{"num_hidden_layers": 16, "head_dim": 64, "norm": "rmsnorm", "positions": "rope", "rope_fraction": 1.0, "qk_norm": false, "tie_word_embeddings": true, "learning_rate": 0.000406, "warmup_steps": 241, "batch_tokens": [32768, 65536, 98304], "doc_mask": true, "dataset": "wikipedia_en"}
Each number is 500 + 50 x the weight over its row's rms, rounded and kept within 0 to 999. Layers, rows and columns count from 0. Numbers have three digits each. The size before them is the row's rms in percent of the matrix's.

# layer 7 attention key, 448x448, rms 0.0197, rows 118-127, columns 112-223
142:509517467478548544515438503676509411490513311529379470525445513554517494513482500382528483557531553387487539564525497496507454473557523505340505484546664533500488476525485464469490537538460494543539428473545438487428462494469405506450502449495493484480526468493570473493510511461507453538516485506501515553510505525624515455515506490600
134:549453520500457474616427573628465495413468446602509520545660547483490518430465494407466519476487588595470483417524504523489432498505485464523530512460438548505471423435482488391465443486513465592511384524513550484412512531505449695491489520580516440470518561517519499496586457501472484491540463485534468542516628573565493489505552562553
139:504470436536570467514414518445468535502498562585508507522562490608524483450490495526503486456458531295628475529521527438491516594492511500303426522443546528468451358422524490604525439492499327586485618525488521454487491461488503428494475521503540494521552496511496505458457555516501413486470501509471464446594481424534502392519510526533
133:486485483500486503550410489452512440551539536448508553430337487432523502522425486555581475527556483462440525523513564512548510528581523594408491503391706525492525527420466483504506525585486447497449577529487484511521504472498479455539498565559545473475476515510475454545519445466492539555466383475470503370336450431510503452590517460485
146:495494499485430527464419525645514466510446519432495480519778495578472455550425484555529519525513542627556496548523520460523540483412540557600509517487618562475491548590473483441507475352524487537462543478555482538546521522449581400512489527460517531497480462544467519531492451504502451497484485446521490609406653568476417543466455383475
119:498553440474478467498450519448553549525597397661543518557435479504440547510522457497497510435486469571517482510508468519487563482374495446481528506542529431477504484521520492441467501519530561613560395467555473401492447532487530557442529524444442573477524461514524405460500469479556528507549611523475517547595601544463583515472505481501
131:481472541506551485495548545440503480531452503511402454484176496477531565470533539527444523538537461552560510489440536478548481437502475517429474498572555518458528626574536474543527574444477432580542574462466538493500514556493503585481518517568442485564501451449484494507435518457457475579490482574470482516264441469492450428507483572488
136:458486526482590533454412315681500515513333465397543430532392499493464559526522407452492508459451446479487511542473467546508580531643521531575476463494558422496569490615530500526518446503485537464472539482482513493518455487497479359454569476464550518467413552520556424501562518578526490467472593504453491486465460536489506538483500488431
132:533474489538515512478562470502416457482365568473443527488495502510480514458493603544461510527504519460381507452502481513448499472538461407476411499556468507519560469576520523564564567533463428487496536527516529465473507536537476657521409436515532457544495515546536639543574512443477463513452528501524487556435512561385448538522473554537
125:491481484526529497584563650763538473430552555535520441473406517605529402532502462603601497527544469475517471443466514498527479478398504528455556481528420539534523606495491495551380534355569561359385452461505624526543512508456473621514586587513515461560529465547449643492483538506542480474515490503493511535591419480548510480503498478490
# layer 7 attention query, 448x448, rms 0.0206, rows 119-127, columns 112-223
149:495469518539524491484523522541531533541404462488523512482492488493522534542529453458385421419504568536533482504509450525465460500526438481507539501514496590514433474494526554542452538513425491540483520470430511548475642507593446582432551473526423464435433497445513509519527396517578521556543598643514502481469578525520420517505529547488
151:551359454502478439510532564420486408491542494498559482488585474487571447415443555513536552511527567524607526475523449543472542636510514519491476563441484506586545468506461639459460471512519437560499489521539490498476494479471526483482567496512426467541548465569509550501525476512385436527434471514406464496512463478539555462532457519566
141:480456431554500540458458502513478528506634480478586442488503549467450473534465425526484413560510524526600421475481519511475520453537520543515420507464520533502620560504448527477527424611561509456594512639453472507522527503585480445447422585488516497527543540570518465484488555506540576491546464471466535434498557454541442493577467409456
168:482431395410460531486438507503437532480431563503514452450456532540494448517475424576446631637541561548458493487538499387556366494478540551498497505516527468484533495517500513535539442437476447522415475507476470490511469419465560479568529546603514552498532613502479539562521482481422561480463418425482561563502559535490471589470474472484
125:494408535538464403527502500448527409579467446505424553498498534491523475506505516484474477516509526566438473435532476500552537529475492475467444359517482450552389429506507416551493476459421523549467538469463468525526489498452515530534483455519422480458463466419517475514483419484581436527569484549509473565530498565554577440486475508478
151:525509532549534505586548476493461475473483464514510633508467569518512517499499508528541521513564481523495465506479583552486409492444435506453522466493504413377499555489450495546499525531475516511652525612480524518468434372466524504532442476488510466609447537585441500614508451392446465505436494522537558486482518462530545504420465613567
163:483494546440567569449398461512545542487527498479558463534485506524486525515512444437478417527520454463527508514565482485523461459558423596554529487504494437532456468554485515503476543464473498423549457520482537544578505510519337480408502525552533484450565587463517486504550559511440446423462541405546449475468452580440492601499462494502
155:507496535537525502495507437492541462342524458474512451490534515507560533501567583536461487504492541509451577366468439573508529545518608473487392491514547544489467508513504467514427494530490464476463548546635553517501468362422519513542556517424463461581515426458460521521499602450475481565461519588490505494495475506493424394488507476502
142:459528493455544466567418554521468646486493484531519531523450537615493470579464415555557433495582502515478515541528508431419479394435469498429666519483477514460531540526512458554511555475454555456477465460529573545443623474515524553516566533547520587592507493517429575609521472491546509449485560507519570504508495508479496451370436518493
# layer 7 attention value, 448x448, rms 0.0176, rows 64-116, columns 112-223
125:502481522510495547573492420554482537506537550475530562478509476535525420527459474321430553491419512431482531506511448489455457515587469522412522409505596555530595495548527432442505545429458486518474495527517582509586572551436562567417601499486442500596444513463559500448492471539553521530445467494451620548512514497423506404411567515511
130:544614461476552482511458511523522561387579555496478526507525439598512530456548566479475505482409483422464480586503491505578520551506532479464513509482440512412435504416447415467471434520532501498497497535563487486468406482541521615523431521511572481549487659527500521461432472513543447478484552474596528577643530522481503431549518568660
120:504525476456544477567549453538504484595595513530510501552593519553497494567573491437564528460466547431549477469509578466467474429484455496477476493505628425494487521436435443546505531473453606558602510440539490497505513442435535277509511472450551506400459435498530522496414464472561479472398551510500513485596624463467546400452568423505
131:632602428460490536583426483556460511422406492503564509451506425524519549519543478516504505471519596517429496566466536461557535517391511475513528478612568503453406503442471455433461498520491556550500457479491397435552425409427431583559583502505506548550430533507523545552436525431579473493491568509583518545513499563464455501529524427548
116:540481460552481568426494426458506587454520515466535492583545506394387517522433511529527517547570515692473546523494481527527446471419552525508551603536552509537462530633493493495454535447438523525554433501478459517487407501609503515533464450395528519566454496500513518520422577560631453533582477552456529499448520483539522564392471527389
129:529500525489588549516594545521429481595453621440505598484602477501520516532537467581510521517456400508504532431507500479529501564431522498648439510495370561477487492423622449505569495542580493445496480438487528524498584490488502469532430579452598447503335514437583504559461547508555517514458489415577432477499523490501466608485555399500
120:425491520462579539512417401562490435503436500541519419456396484537497529460530420506542482483473490437530412551457477472537534519596494426506494449515545400401466503522517378492596460533459549530520546537496481506434531481453476385440539526558499558461470539497537434458519526468447373549524510479581532532499530563489523402486511440562
128:531529469450456523468532571527470446464403548477558481402370421584506517456551492564371469494525465392457468482481520544592547610521473472481486476541402625465401501479420411534498497574511478470423530516451522488648441515447536601520512465545537500553399544432502538429529503485410555566513476452529528425470428519498467458559450485569
129:431485425394589488565493462527499455508528547510530483455424517503484486478628489526502483430450473401560442447462587511438546504541450387524416480534381457463556493421486517483540418468562456471511474532481519515572538525432481558437515505500519460397471464467553516474476504529494427517452549473562473474571496545502578476455540469573
120:459512523471521433532521525370504482523499497531554537523514531538476572499536582523525533488566534373543563475481572488394507486482491492444470579516498447507592513408538567428496464564552437553472505500454481492470457425488551552528490484529430544531435637494514456445445496479575561428555491544408493497596506511475494570548517452520
123:507495464505442431562516513562520518479497460552501509515379429544609499512444558572437574567556509525544505446522476482471494565523507512436446486465499483500512491462423479558455463500528483539483553546505515480497530567473587533464528577511503493477480434491435449512547507468501483456414535483419466473485503432511499483524496469556
130:515472548604482614496513495544516443500470499518531481462500553546448504518430469634522462442521301433488500527502536531505428526465513593541523490514448536519531493406443497532515502484540500502409443506488502530495435436597525452443524564499601537536375470514445466536557498550506489458583547347524501509554434456503384498511526442413
122:523543382481549502575531481521479513516386524457549558555505512573500520494412490588486483512598454504533482618505453537448522492561496546417449520510538437451415481463478454588597486499487385535513586487478484505452491460502455546507442521523518539564524524576457469513483488396517488491489562472473421605510513474403484543570465447558
119:449451516497590445501489460429542432528427449507425421418429529504483504438522456540493550449484475541469550477545514531498559480501496444554517493469464456438500484455541525506498538429463522476476517535568545421503500494412489367521564534664454608483474543475470571406569541546475522513570468579544536475421494543449505494569474498574
122:536518439562445519557543477605525521515598487525553547440541504565442453501579578498510481509487489359579489485518434528493445452520527504406462476509486503522518503417426489461477524472492570548478461531443525536545427452519514499457531498502568453510589565411522493487458501523494384484555473460541543483581528469423504413454565464553
125:524613528531546549503453459585443529430595529532521468469518483550446575506549488511491456426432571291457485477453518479574485474426520482401491489586523492479492510346545502527488524494511503472525401468495484418579517500462490498396546489428571488558427413453529542538429519538517502511437517472534473528624479559471472446416486491529
134:566484558527484473429427510474429492509642478463423479478507388363552499479450511409561434515509518515520531409461481460597517493450487545505549506510535495514406520556523530391456446518455572492581491440466447427430510551521458528487463470499425439528606403399537473516503497497421490543528443451489589484482528492494507430473448456465
118:470552529527566562470491560572533494541548501490431506628505326533439458497498512577494532540442525437512492558445475382400524482450554440442584550537506517473401508414553404529521526464459484474481497539508491523705534402528572528463506514516543518526433499500520494421462507446577496499444514496475430620543446492585471483491440447557
135:546471489522457446500477635529477493457490485569490417438465524490564491455516435532497420415531439483462438513450527509490463615506447507474476527501429537503494480420495557464437435524530528492559584497429464436534390543571434502555492504531474479450452516480480539504517509494446599481538510434473573501566481484582481496524475453493
122:497446476409445511530491496430531470568428497467483595356664556492544497516505526510503537517534460539472522563566529546490487544461507508538550476364559560466466485527422465507471561527563504516449518460474525566419524452521543511522533495518494531505521521543483486565575417411469456495524419483567401474439515449460522425506438490551
127:549465636489481504440479522486516558440328517498538535431529572493493516576507443567508385508517502619489482535531458557555489490491546397528458460554402483496527503616490575446527471531474542499503415474447481483448402529568429498569450482450603561478599549458508506539562492575433575541522444484503499448503461563529548579528526560429
120:452486577495468379509688524456550554579444480577449506485465522599471497503500503554522493493510430568597553487587483599455446469577501503500482488469593534553612492637492469506417505578488463507479556468577561492389515569478460485569441510542508513463519585513498553476463498518546549426530464527413531514424511523475486499509562552549
122:583472478506493518557533514545483412511542467545534458452332523523488609540433369469421362470595519475476435477487510521516465592433443426441493463537673563515512521470439467481499516529489515606529497436502479376564442536504468449573567506525500504466429490395459535475493517502521520555492488453466494415418414484528509513539470468515
129:481560495540442495534498554454469543509535480530529655509508377490472466498465518443544610526422462521499541465516491461500556482442471501500487528489410427471462520553460505541518531486398584465505484517528427435449510407454539551467481427501490458534528539405484376447489517495496466411448525549491533569531532513484492484437518555526
117:492521443392616463478494474437479459578487548420511481592523497516427520471518559538499575498486471462569513453488532517392555458475494472508451554530384497494538503449570533558594480494522488421507499500493473485555636452478508522346409484532511504546484463444547480371401551474598478518428560497464381552525580520457497536443575540531
122:498489620425494475516509531526459450489512533531418513369495551520540464548545481553501390505439463369464493484508502509552519534535531421481499434461413515466591476391543512499480482637588443565488571462509559512517518508513451554593453585556530510479456470498552550573567503472438566467449516486540475536567413512542442507556498496595
111:524559438475447587532510578581514420472499573569510502499359473585538443488509525486407522475485478331597459471468478476503530495537463596422408469520570543532593533477508417446563462490480447504506514476512494516652517494546599502473548433506481499515523473376477445529430614539472443506504548470466496491544465508506409496478524460470
130:414538522491558531522465461472488454485486555562509545539410475520537518513519505554512504445494575361496558539487529496512568420584463581461422482530621393476542498471587486604550463511517459568470565535523540392515475360460534406465575450478452553525443536584511468451464544438512509458450569609549535475450485514457526521485470493509
121:456434400542455575449524528522536409531435418499590424575541554499461466584470430525536631535489461578591496443536505475401486543489516512558527472497422539545541508530432533544452564566478536422467446472491452516479458455490495460564574432391559504403518428489427475442520574499467527487536440543514433388442465503524502551377521448427
130:506559502513530432463520537492483480555576532550447440577445479511503572472466543448488416438420523467501523376513548522529535435476503508413493527553559510509521517494442533540471485557498510462553515417528413462434456604522466561531447467346526409443531412470518450528480522473469581393444529517550549505496457534481506489514424566491
130:382555453523447514484421505444508505458551564582607481514448430480505534453521512515461499429481577498519481480428627444539514553511549531442562561521465519503481525454560515476525451554520508455493461559448468568554499567582545578484541465388529498504552469470480408561505540575423530508465504510462487530591498548558419468445472492422
120:452498459483516507457569521524496377632457487478531498533470486465515445500471622487415560474510503611542502529528548536513495534546537531508516569495607551552513498562487505469534538487486508434381540503473510615501527473519569428504483444494555525478507487488486474559536524465542409552468466486493492438378435469463443511482444486457
122:410519420507619566488492493546518526451630592547562420564562520511375464489580501499476504424391498323521473508492559500461512401531489442456480465567564519505508491404477545568449559435518504459498460528519495516517419506516480474450541541331544549482536379573551594449451441526616509500447590541491544497599478500483515489498545510458
119:518544423474522586552326473532523503470560554480541487491577433488599454447480518477504487487466526390523481579503550470538560497507437588463577481489480503507470507475501393498530439448529533438503519542445504553543515542553548556436611560422466547531513453534403487548510489479535430493553484434583628587576554539438503416414457373485
127:529483519535479475493605469574504567511519472495519593532642559478588437597488509500580505558556467615493555473585442508440408494495420518512551392516417427546506502515479531569450470529529550509562448508480558531483544488480496400533484524446528441442554422505455458510498458460541555480521506514527494494500522414503539547498541493456
110:545472454480526486526450447477496495477517531478458485355497515488550505446593496431514518473415503463365441504531517515570455449528520426520489543444394459381417472361467477453519541460531566492484505537522556480527503520455470460492513548599480543487423571485528513497518480558453534520466473573547606460559532484547537446567492513607
129:558541590461461622385331457531447479426492543449520529420530436484553604499479482417532401487458475368440530460481511439534581537491577516561554455502490558517450499484516407452557481610484533476513491458510502494527430524480499522425534505371537510531471504465521448533499565514438563532465456457578521489514504536509487438500467455481
126:501489466427465511529520547428461574454455573478470579501491485500570470479542545505423606603507543613497524435486425472506509503496423540543412457474335483505604508586568449539552473545583419443531506474516504479465493627476401707497473511486415460463536517394496517480435541468460473489507424491543385534486579485489538562484500486477
118:467585497524581566540530496556526605405443580502442470680489475537417486484577537498510496477421639433494525581460474471451477393557509514524467579569575463463501512440564462560478547369462463581514419559497505466546501438494485422445553490505517599524480485586520593483452458512609474506507539546491541573573478512459552536558463502458
132:516512507586434455442512579501530511475536469468402530513499379458469438455525550502489511494500525462474561457459495432572495510473561541501508597484400450580453522478505560472438489452460477507497420532480507558519481427549534518574518498524525469508572481570467490543570529494444492495585444537495585510528444473530481453481405525414
119:454461573605531466467558495550486562461612497520476504474533507454614486531492493447508387500520472502489509525492440513550416530563509466470505498474493461488493500497515523510442468548567487475477490499550604529446536547541490485499512523542501454508556601422510455508486434536424496546590414483556411480573483453487518441470514526460
124:508572417496591530551536506464424407464505550466559489596507520519496506530465468462441473491490544455526481500511529558604591510516358556446442387538555517468498504506515428409560473555548473497504551484583483518456474495416487504495489519468462429520478447505519565455419595477529421506472533452581476523447567542405474525499516409490
123:530428490446472494459557498538501463567345434484475551480492544608508427519491513514549575542569331550515473562575528574543528532494488552580484450430362509498504487613442513463549466479523508502464539503469553506444552496515536444481381480609548493503496524591494434551494504455469467480517533462537507487478545482441496541545537558601
122:497478455387415485567548541599482547572465504518484554549555446485536308527494487475506586553499471444526528500518508462422518462458471474493426349453377502481465476541508573589474475477523445533466548504463505546544662412427571520443523541472564469528512374519516507484480515458476472436412545463493405514517509467427511491484541527520
119:566543522561527531434551518453467470504559540459501613463551424529496577550496520565525501441355448339508589502500535485465481539394544491535471569619508502535556469423587460493537547484518494508469437473540492368501529462474519475513582480400436519520381499531554509491453514469581546470583473544509518494527570547496497474429498473470
115:548539490468545491517528476537495466493527546456523465564567575426488481490560455479453506418460455495406472539498500564497517466512492474507441420534463488509434468450503569563451548341543471511508516540566510494561455427522524508568403578407507440472414434668501605533486441471501555487410578548551566518541532554501585536490519589544
120:592543513464469499499427509553525577523471542543462560461535508507533468481542518602523445459497463466505479617511462509531477404504464476449468474470529500407480489553467418536542441458527520548535573524509483494478463508576581462485527545536578540488517544542469475500575455513512480519516489481569542494517594538501505405557474532500
128:450516547451508536438504507442573459529502500475413529545588485538504507600484505572535507502424474519618532487514550509512620491495560549551589511543566489528541526562545428503538479532481525458468551453546421568469531415524495331574468365443529610499516550442432454549539544463507499509527469516560446461433508492502496491427545493475
130:518531397472534539416312446496517494474443478462471485434468449526471597514530540467491476462470523429480492507461579467572570501457544537487532574514550520477424506481428463469521463500449524528542478513503458457553399430498556506494521450451588533520426471580539442508535550478556435524484514562532572461506523568521488413521452505527
119:473530530496535457499499498394455517440533632482554517471654527514521622450544490512560504355430494375562517461450558556467484534500585487549453490568366489512495487305573525460479493550585510479488460467413475545523521488547501449481492486415482529442495529487525587476389491504523636496512547507485455485677588509504475520492563476491
123:493524516587479541386545428486466522523479505449531484570460442484565548569399433486544458519523444555463534505468485393528512555444482468465515533545537484475442522551516520632529504493403554448536456470535481359452560446491547446567479435318569498533448578528526458533491461481484568488468540539452545438450481456572502485378506537472
126:537553581423540513390485485523518518420433514492506390576484571533468563472433479481460475531494462601495479528496475590499551541562541543522587487533461491500510491533467473471436513505459553456493546508577459550503416551539446554473351483423547521512411474458525503492525575586545515499480619538450525559515471545540486614461568533493
128:614494502523432432410562521557453488489518548457499537538528553546533554485528470492466487527454417436477458402467468499577506569416524483542365516482302520463461492467511514572541566488504461480586496409488474429577489549522510469471378448463540407513375484446575537405397536461470574524411496510473394440563563451560494511444564574606
# layer 7 attention output (transposed), 448x448, rms 0.0173, rows 64-116, columns 112-223
122:566463476480459519492546509498460509500383487514570597526481508510616449504507443560475544470511529557522532502498435469438566473474502558645527481556517478501467516519572481464564460525471498492427493441475472446471594600534578440503491532405422493493490478482503493457488476535455542487497499580489490482413488562449563467482621485554
113:536514490476567610500487512552510464510562541439559490428473532500503429476537519502460441528452551497451428562459544526466511424420440562548579506537559447485507445505490578439529408513520494491529436557484389467563487510508509435441480522535546458465561571524383583479403539503459422481508554444492508405492513532421542610505505452522
115:543519581499508471518431461561483584454514459519505574530431513495527419564500489484488525430506543555500375510512554526586536469476454443551544522535478431359533480506398470592483512524521453536548504568512542511432460503527491548465503476548437495507517464501518493543545485472506502528476509516400477573453502483556485479502466539516
113:483470574492545415477433512528463589489478521450530549553534519456454434520552462502489469439512439524490473468496540512488588435429467489544524510429539434536506423521465574521464508573489560417507426511513427476546500497481439503481469524488579529497452481522558400472470509499540503553496494481415513473538499526474530536503616435500
113:454482465460409518469441550473438497472533569517507461542582478422543520401468549522521504449411352483488563466499403519474528549553474484471429654513448501539499521518519466443447527538518464520529535436525520467500637484522512569497554510431477424484494541520595559498546506538443510419547430549488508418480543474584484494530449503519
123:442470589523576459504472462486489446560526465520404657476429503538486488458462463441472444494541456462517488504506493476465471472508433493474499462441526464520467529536484453461448505552464542496588502565547451494431441498465392519612451428488488466486443424514570480515464458449512458533573537434472501440467512593492451505422402484539
116:467516478518501381502520484550492524535534413508557557582497484499447410505455628542596548571512433587502366499493551487573474552435479402443547463522507507480547433527477467549496541558497523477495527499484464485439568453484553507524489505530495508578522485520502445496474512479531546521406552553462506452516487379521437439567650535498
129:538473516514550486486470421500502387598527421430508524538541492540470423470484505490437493558542555562544438522495554481513535417481513547545494490454510468547474523557484599513465445517518579464411531564438400459464451533481422474464451471465476479424466598443487483407498465439491424477475436464499476558523554526449501563484531500559
127:567505452485466487508450455480532477497495456487483623491519494471464468520505501494564505574482499564513450556491541488521470509450481488491509434503525515411531438507507545533493479487500437531492493553484492481483462475501514486537462481544496571507489513494470489466437562451487553491475488459478497455440510436502492501472515521530
107:509533514505494534512447594581549543498437446488506533443374455504394473587540520626466531560542587485526538512531479500459403423480492498506553507438470556532550521520476532510479485412483491577478459470521538503508440517504504544492432502551573577571562569499425364488501539564482594495597512419403517561527479491532522480392491412515
115:560479550515476497500488561528525526480481461467513402459521482494484541528503514522513572590485469420513503511483556448526494518575610409428555513463465513485450547537465414517535434453554531526496540468506496452477403555517509491566489478540502461449548566478363496359437554422530584468519462497554478467521453532530493467487530485442
127:534452671510561531525547541488468444535506563527440664479461474530484483511453605524491536534459580453499531488445578538495440612436528332475486475423505550502498592550456506500478466431478507499564501469552517488494408511515455560525497431387519480557497494514529458481469492475495450554576521515539472523499357486513541416501462533464
115:447508634531533537536489596621504478531433430400472532466430459511448517455590524550494489364555442453532526471460473482406479444482473447513573424554479469672481535467441453518426467442492557525532443460493528519472541556501453492441558461483573402455555492523490483457558417511530445543548599554544461404535485515542602491474535460531
124:405513465554533439534567469460503603476531561510579408473531506593502465542450529478547532527503536512432495529468488523573533465500504493459508434546510460499448502558534583505553452528481457564457522495539481534524594457495520497472514553607533587508456564444467549465563466528543441408519614408531486500582517516473492447597402551436
114:562514475515495581498454478546452495472494462418536631449527540508507461477518489509529497442494560545495396511522562501555507499474572482622423528627509491416496474493518577505524437437522435454491458618461487563481508531516459541436462504447470491507543569467483500574490569477475458587474457537550500483451461496505549542483502498571
116:476503575470513599462440530538486561477494478513547655504521528510513481508458493451487557445481533570495471447538552509546498509426467566606497519519561450462492400552547569511455487548496457393426463464528472495490536471486502513458375475440527521517567477526556459510477500475468442512432461425552499451448505489447502617507525505520
120:443482409526468513460501513546442534418564462531572490563476482512541470487450461586517525505564501476524426504509584467429534580557511531479452594498483616523392468461488460445503527461465532371475479515513472468466461484494515523444501576511514535544592388482496404600502599496454533560401462528468505496570522450503406493506545456465
103:496482635493540571503508480548488438631567533453501420400398508539473528495444497497482458451587522533427533511559600512502474508513445508517524501434486501476415515553524502444432509547501528443496590421499515510508548600511516552492383446431510372506439445491507370430431472528501443519465548446453502502519530525518539581450499494534
124:483504520508470485485520527501517462525520481471459555565565472567444473455496493580546478538465543477516447518464566524513454506583532454492455546479444586404479523553482562435479468442471539475521446481500505540534406498531495508457527494367461612462527574482515474502553538437445482497581419472487482503482507367612426494553527495465
114:541527464466632396535496445484503562485448586556513534489558507495475491586537449477474516592506553405445454497522542483486513496535457560531522340515472453537475523464503486531589513442456561484570380506496513534552391511508482410533548490604495436557430551475393569540598548538558492462521507538538478532512435606429526467516443567513
120:468516473494542480449619481466531531506516500613468555550541479452433471453429554433527420613422425609620541409509440460398480518567578565426502537497540559616588429474464480466498431508436490504507497578490473523516521379504446437495613511478508447536438475570442650559487466528493477539533503456453523411468459501466518491501562440477
115:447508567481447502467465475506508443483463529536555374580437473547468531509487543499405494550493495513511484561526374518480483402536452528541547567543484428431595517519526437559557514502559530620448494491472450455440525499525476453433519566584521493367563531426471564483522458509515475467543543456487499474519570446581504495439497426545
112:482523572510509476480469481526447579547464441429498419648592494564465491492535480540436579523511495472511555512556523540508507562493571425513511501402494529559530522521507523501443546454541534502338443450532499509429485564508457493504491579452506484425476458478521403416552467493506476538441430456475506564576471432473474484590552543481
132:523502452436581487503444547480527517465500610491554459424446529422478521538481517475488420450473543473508451619503563464498459378558470569519492509537416483552571537473517446398521520527546550530573447567446463517501561489530518550485478553515410509523518534542442512639409543555551548488552541445520506475452463654504508554445472409495
106:531509520481470546477419534486516464501448489491504655438395491457462520513504505483518395464544514499528472556475515476455452400482435581504564482533492506542484463520539489520439542516506368541473531543511561515462580525517528514492490537504537565533578451529508469482465496555498551488592638428471483499452525529536467509429545476498
112:457538579486582488509510510528574534527479455583510614475548485581463449516496474458499518489538565513571486462526490486512458470485495523548536460425545480481467460480528530455560468431477503509445461525481432490503438432459502439503517450493513481478492499445462543560453531458497443547419505441477497492487518565460386578510479484513
110:590472564473454471481523543511492434558465502471535433592461536528490518553536561517460452413501538519446441437511517505587482476512484480605525590519556527499556456541531442504403498541518512473455408542466515485473497604482504552516361450404578521469512505449598428459520623509503577606499413496543513535468485481517480538536549498563
130:482510501508494498525491583590599615367495423479544519475464496522453470608524496457535488377544471545549507568509489487591482403389517450462584406475513497456507471489485466573477464509552464535453491459486522482510617397508590546473488478554431513484463483428503415463422425552533519539531525530474485597523488520494535504508510487495
119:540520489479574418538481399395503418588536628549432581469481539468509568527387528409480437529435532553520510548494553505579441446547475482433442541523491456542575510498534552488513496512530512474545552574474510509463477515492432516479473521502446500471454552522511554567484501476520502466503442530503502566478513474523508419487502460513
119:511531550469498615481440461502531487540533522559404363547405478499505544537444515444498495513478494496473490609519493523481435510525453483525490604495516484438494481458478425469482554508550485510445393514473451450484460481484462512434455472565519524437558473497474524540476624459456566458433492426483501475512510426508492612434439480508
121:579483486447423504482465542538494424502529583537564447481527478472465546499432522478479566519527451463465572515509517506503449469470514589472447615453528575548531541534487502445441546535542420409529407589520524474564448428544582483508415408467543516551496584540491431512451572487452573476514359492491494476455475468560458496462543450485
115:602460536525487440466476449439475439569499507517458437554521497462554561508553565479460423495468497455487536583432485475482540492549612408547453546508539478494418510511503508493488498531533502431432484553489477513466479574491461493504508414474539520428435518380511459375518508502537513528530504607540492544507480512546507401443427426486
113:529516597459510599516455424548498533480534523605471595468448498505493487464474472446524485455460518571473500490490443534500501480427462561606544458522570482396482473566501575551495452553501419505540525587499526494496517471491514481349466400472459517457450515481540568465488471484461429439475545470497482521428481506479600584491470556493
110:552474537475521459558561575618499516463507595525541535457507502503505450501487489542554455480515513470444471445458621533544533570509430514577470466516503541462421521474482504485490451477475455465587404499507549492530506618541538468536438476485486518548487523487491483475471546546464538517566456548450511435428427529464545511558645494468
117:494465555551576568488528436446519438450539528462413495471430486453632578454519486440492448440529510538486507457492539494574525520543522482401455481576511428448499510416485479516482494513515537559556545576487514515442499448481465533508557634466392477449548409523493632570525388363467420570491506564521494508437523486502531444475437515462
096:526502409487504459495550512501480557495518504443511558447549502548551376503463482509578604573461527480464444495469482491573510485457533522517475461575507464525478445534491580472547502466491475494494507564517479494530481444480551507559531471551439514568523625518466542560537475505481475399464533476580509488499504565472527532535443608471
112:533481482496518513515517477485480511534485435578499646519511465532474457481350474497487517549591518549536494431554558453483535573397468582536544543453538532573458454495496445530446508510437517464453539480529464443471417499471477420530442433447471484637469458525518440553429530538497499506465483504393508534500484491447457493538652491528
127:441514459476476443484457464444526462516521505500499412416495502494479505463556455470543383498516415514520477434512532453471523408569387579496472470568460485610521486469556428441539484501477549534588475553486520491492586550510454449501534573541463536436522574473480596546478537472468588452511447406438467461438564566476396551503486494528
108:443473571478447537465524525527533513469577435482504395491435479506530472482520483513535489413444453663510480466488385489520545476456429456557518471547518467430486432573484520527472494613515513511548588451507548481519599472479559555488505417485465555495483508494567531374505420524494441478511552482504495446485540508474581597533480533497
118:479460422515495521519569598502480471500595563480517383402462509532515526475519515507478487414527502510465535533498510496501488497539550476456419549473504509472440551470490522437504474513524526420537478498498460556551500465489485616541416426496531520506477499465496517508478564504503403565508441493593502504567485542461507520481381495491
104:539511431525468590495568509512502389506540463525494479466488516545540548462463550562488554514499532524521513532523532494553444573520550458439440468521473508465527529449488496476565465443532489400442518431497503502450468458481531452506465618503508404521563473443457503588474432463447467485397432551548483503462521417402537448491441469507
118:498481552512506518527421448569492479435457525547576594565461520518505503563590483523482400451490493509451458537513496522472517447428376494557537427473544540553501537505473524461521485550515521520511429457516484489493553512533440447420460490565601554417522435469564474507543556511470498471453500481456467452516562366480526510527578444516
119:492494451531554433533547481411521469510503432450462566462492485471505565483610539538529409507506578433531454538456493483508463474540541460464556484553463436569522496434498466480508488489502588578529520611460454528510439534464463530584564493519538529530525443496477556549441481487571500560579587598541517452485520538533454478487493540549
121:558467584467599434504527467430570472436457466546450504445458510468477625518543397425510402451582559511570477496569528461596503479580497539516515288489480493474458540427561520515521455532519501557580564542441496503463410553507534499522459524443458472533480386516492592465417463424566536585519557520529492544394447591505545532488603493496
103:450492566491519541459490569517488573497483526558505675473396472509471441537416512478469520476455543539573547532544526476463501456483477498563538507479495541471473461582535471527511488545472497479468427450545513516478592525493484543520476484545453531499547491479515363534499513487501479487590449436498504508476441540448546536449486501521
105:470495521487492509509522503474509531481494428536464621501511506445506470487497439497516466519483516520510487514477445524488536478495500513500574419493514450429453400496508526548508466495474453536524562485508501492569497423500588484493587473522460554439453494513447575499481485496476489415505541512471497456430530500495506580491478582478
116:484546554479545517496595509555575528458537553512469393573503493462434455466503551377510485497508403515439428389520527547530498560567453543496579471576503522463535517488429497562481480537468502516575474536498517506507524454504533508514506532514524438500520495551498578543592558481550464540473537472537510456481446490445525594536511573447
134:467495509555556506517517539528538566521539561543521474440463494483560467520461567453420435412497541479512530510476470512424552483502503450468488603521542488512469456457506383427497538532467456505504458510549499507465579456526463503501533497514517478525496435419485499583512512516556401567542477503464482521560521517529445432466467445516
107:551524387466510442534498548504518597519510555509509626468526490445442434535489534512551491478469462519516470552466510469486471517471515498493519600504494520517483476531470502514451475564473487457484404466499468475590497505497449501548458409481576551603515537558529459525469584581524526498578465552487492501549470485498476501557551512532
116:474494516500491581483458522567533478471505489513510703440437482526467424489439456479478510521559554520500516510509529526468520422435478561518508432491504535468515480531461536525495463511490407482554463555522517529517456427516551510437496469491486544533465514509494435551524459478470430489534505460498510500471493497510526492440485480504
115:495489505496448471440524534475512576564505396480426499555406509413563517486327500510438495489477454522610581521502454461459417473544555457415545576438449459522518505506468351445454519582492525445426530521461517462471572489502490575500497538470433371472509504551522468529512382544519523494581442540524535541454533495548485493451483440473
119:554502541497501585488463546467462432567504500526470600501527502460554511353396523493521405485432505495509500515432449485446530452489491506510518650491548465505515437560556457418458392526506465570474575517512457457474590490515470432436546463432480463489480501533556577527448439508450493374533603525417513412480589518588464510505571355538
121:491514450509486540467521541438525477542497394453463669431492511561508489435455496474487475511514500477500447515552533505539511476518478530489529515537463455575495445517516496488474526490488462508521544499501477508466502505498514555516481516457490473514539492577502555561541503469475482450505481414560506487450513539508438572493454584567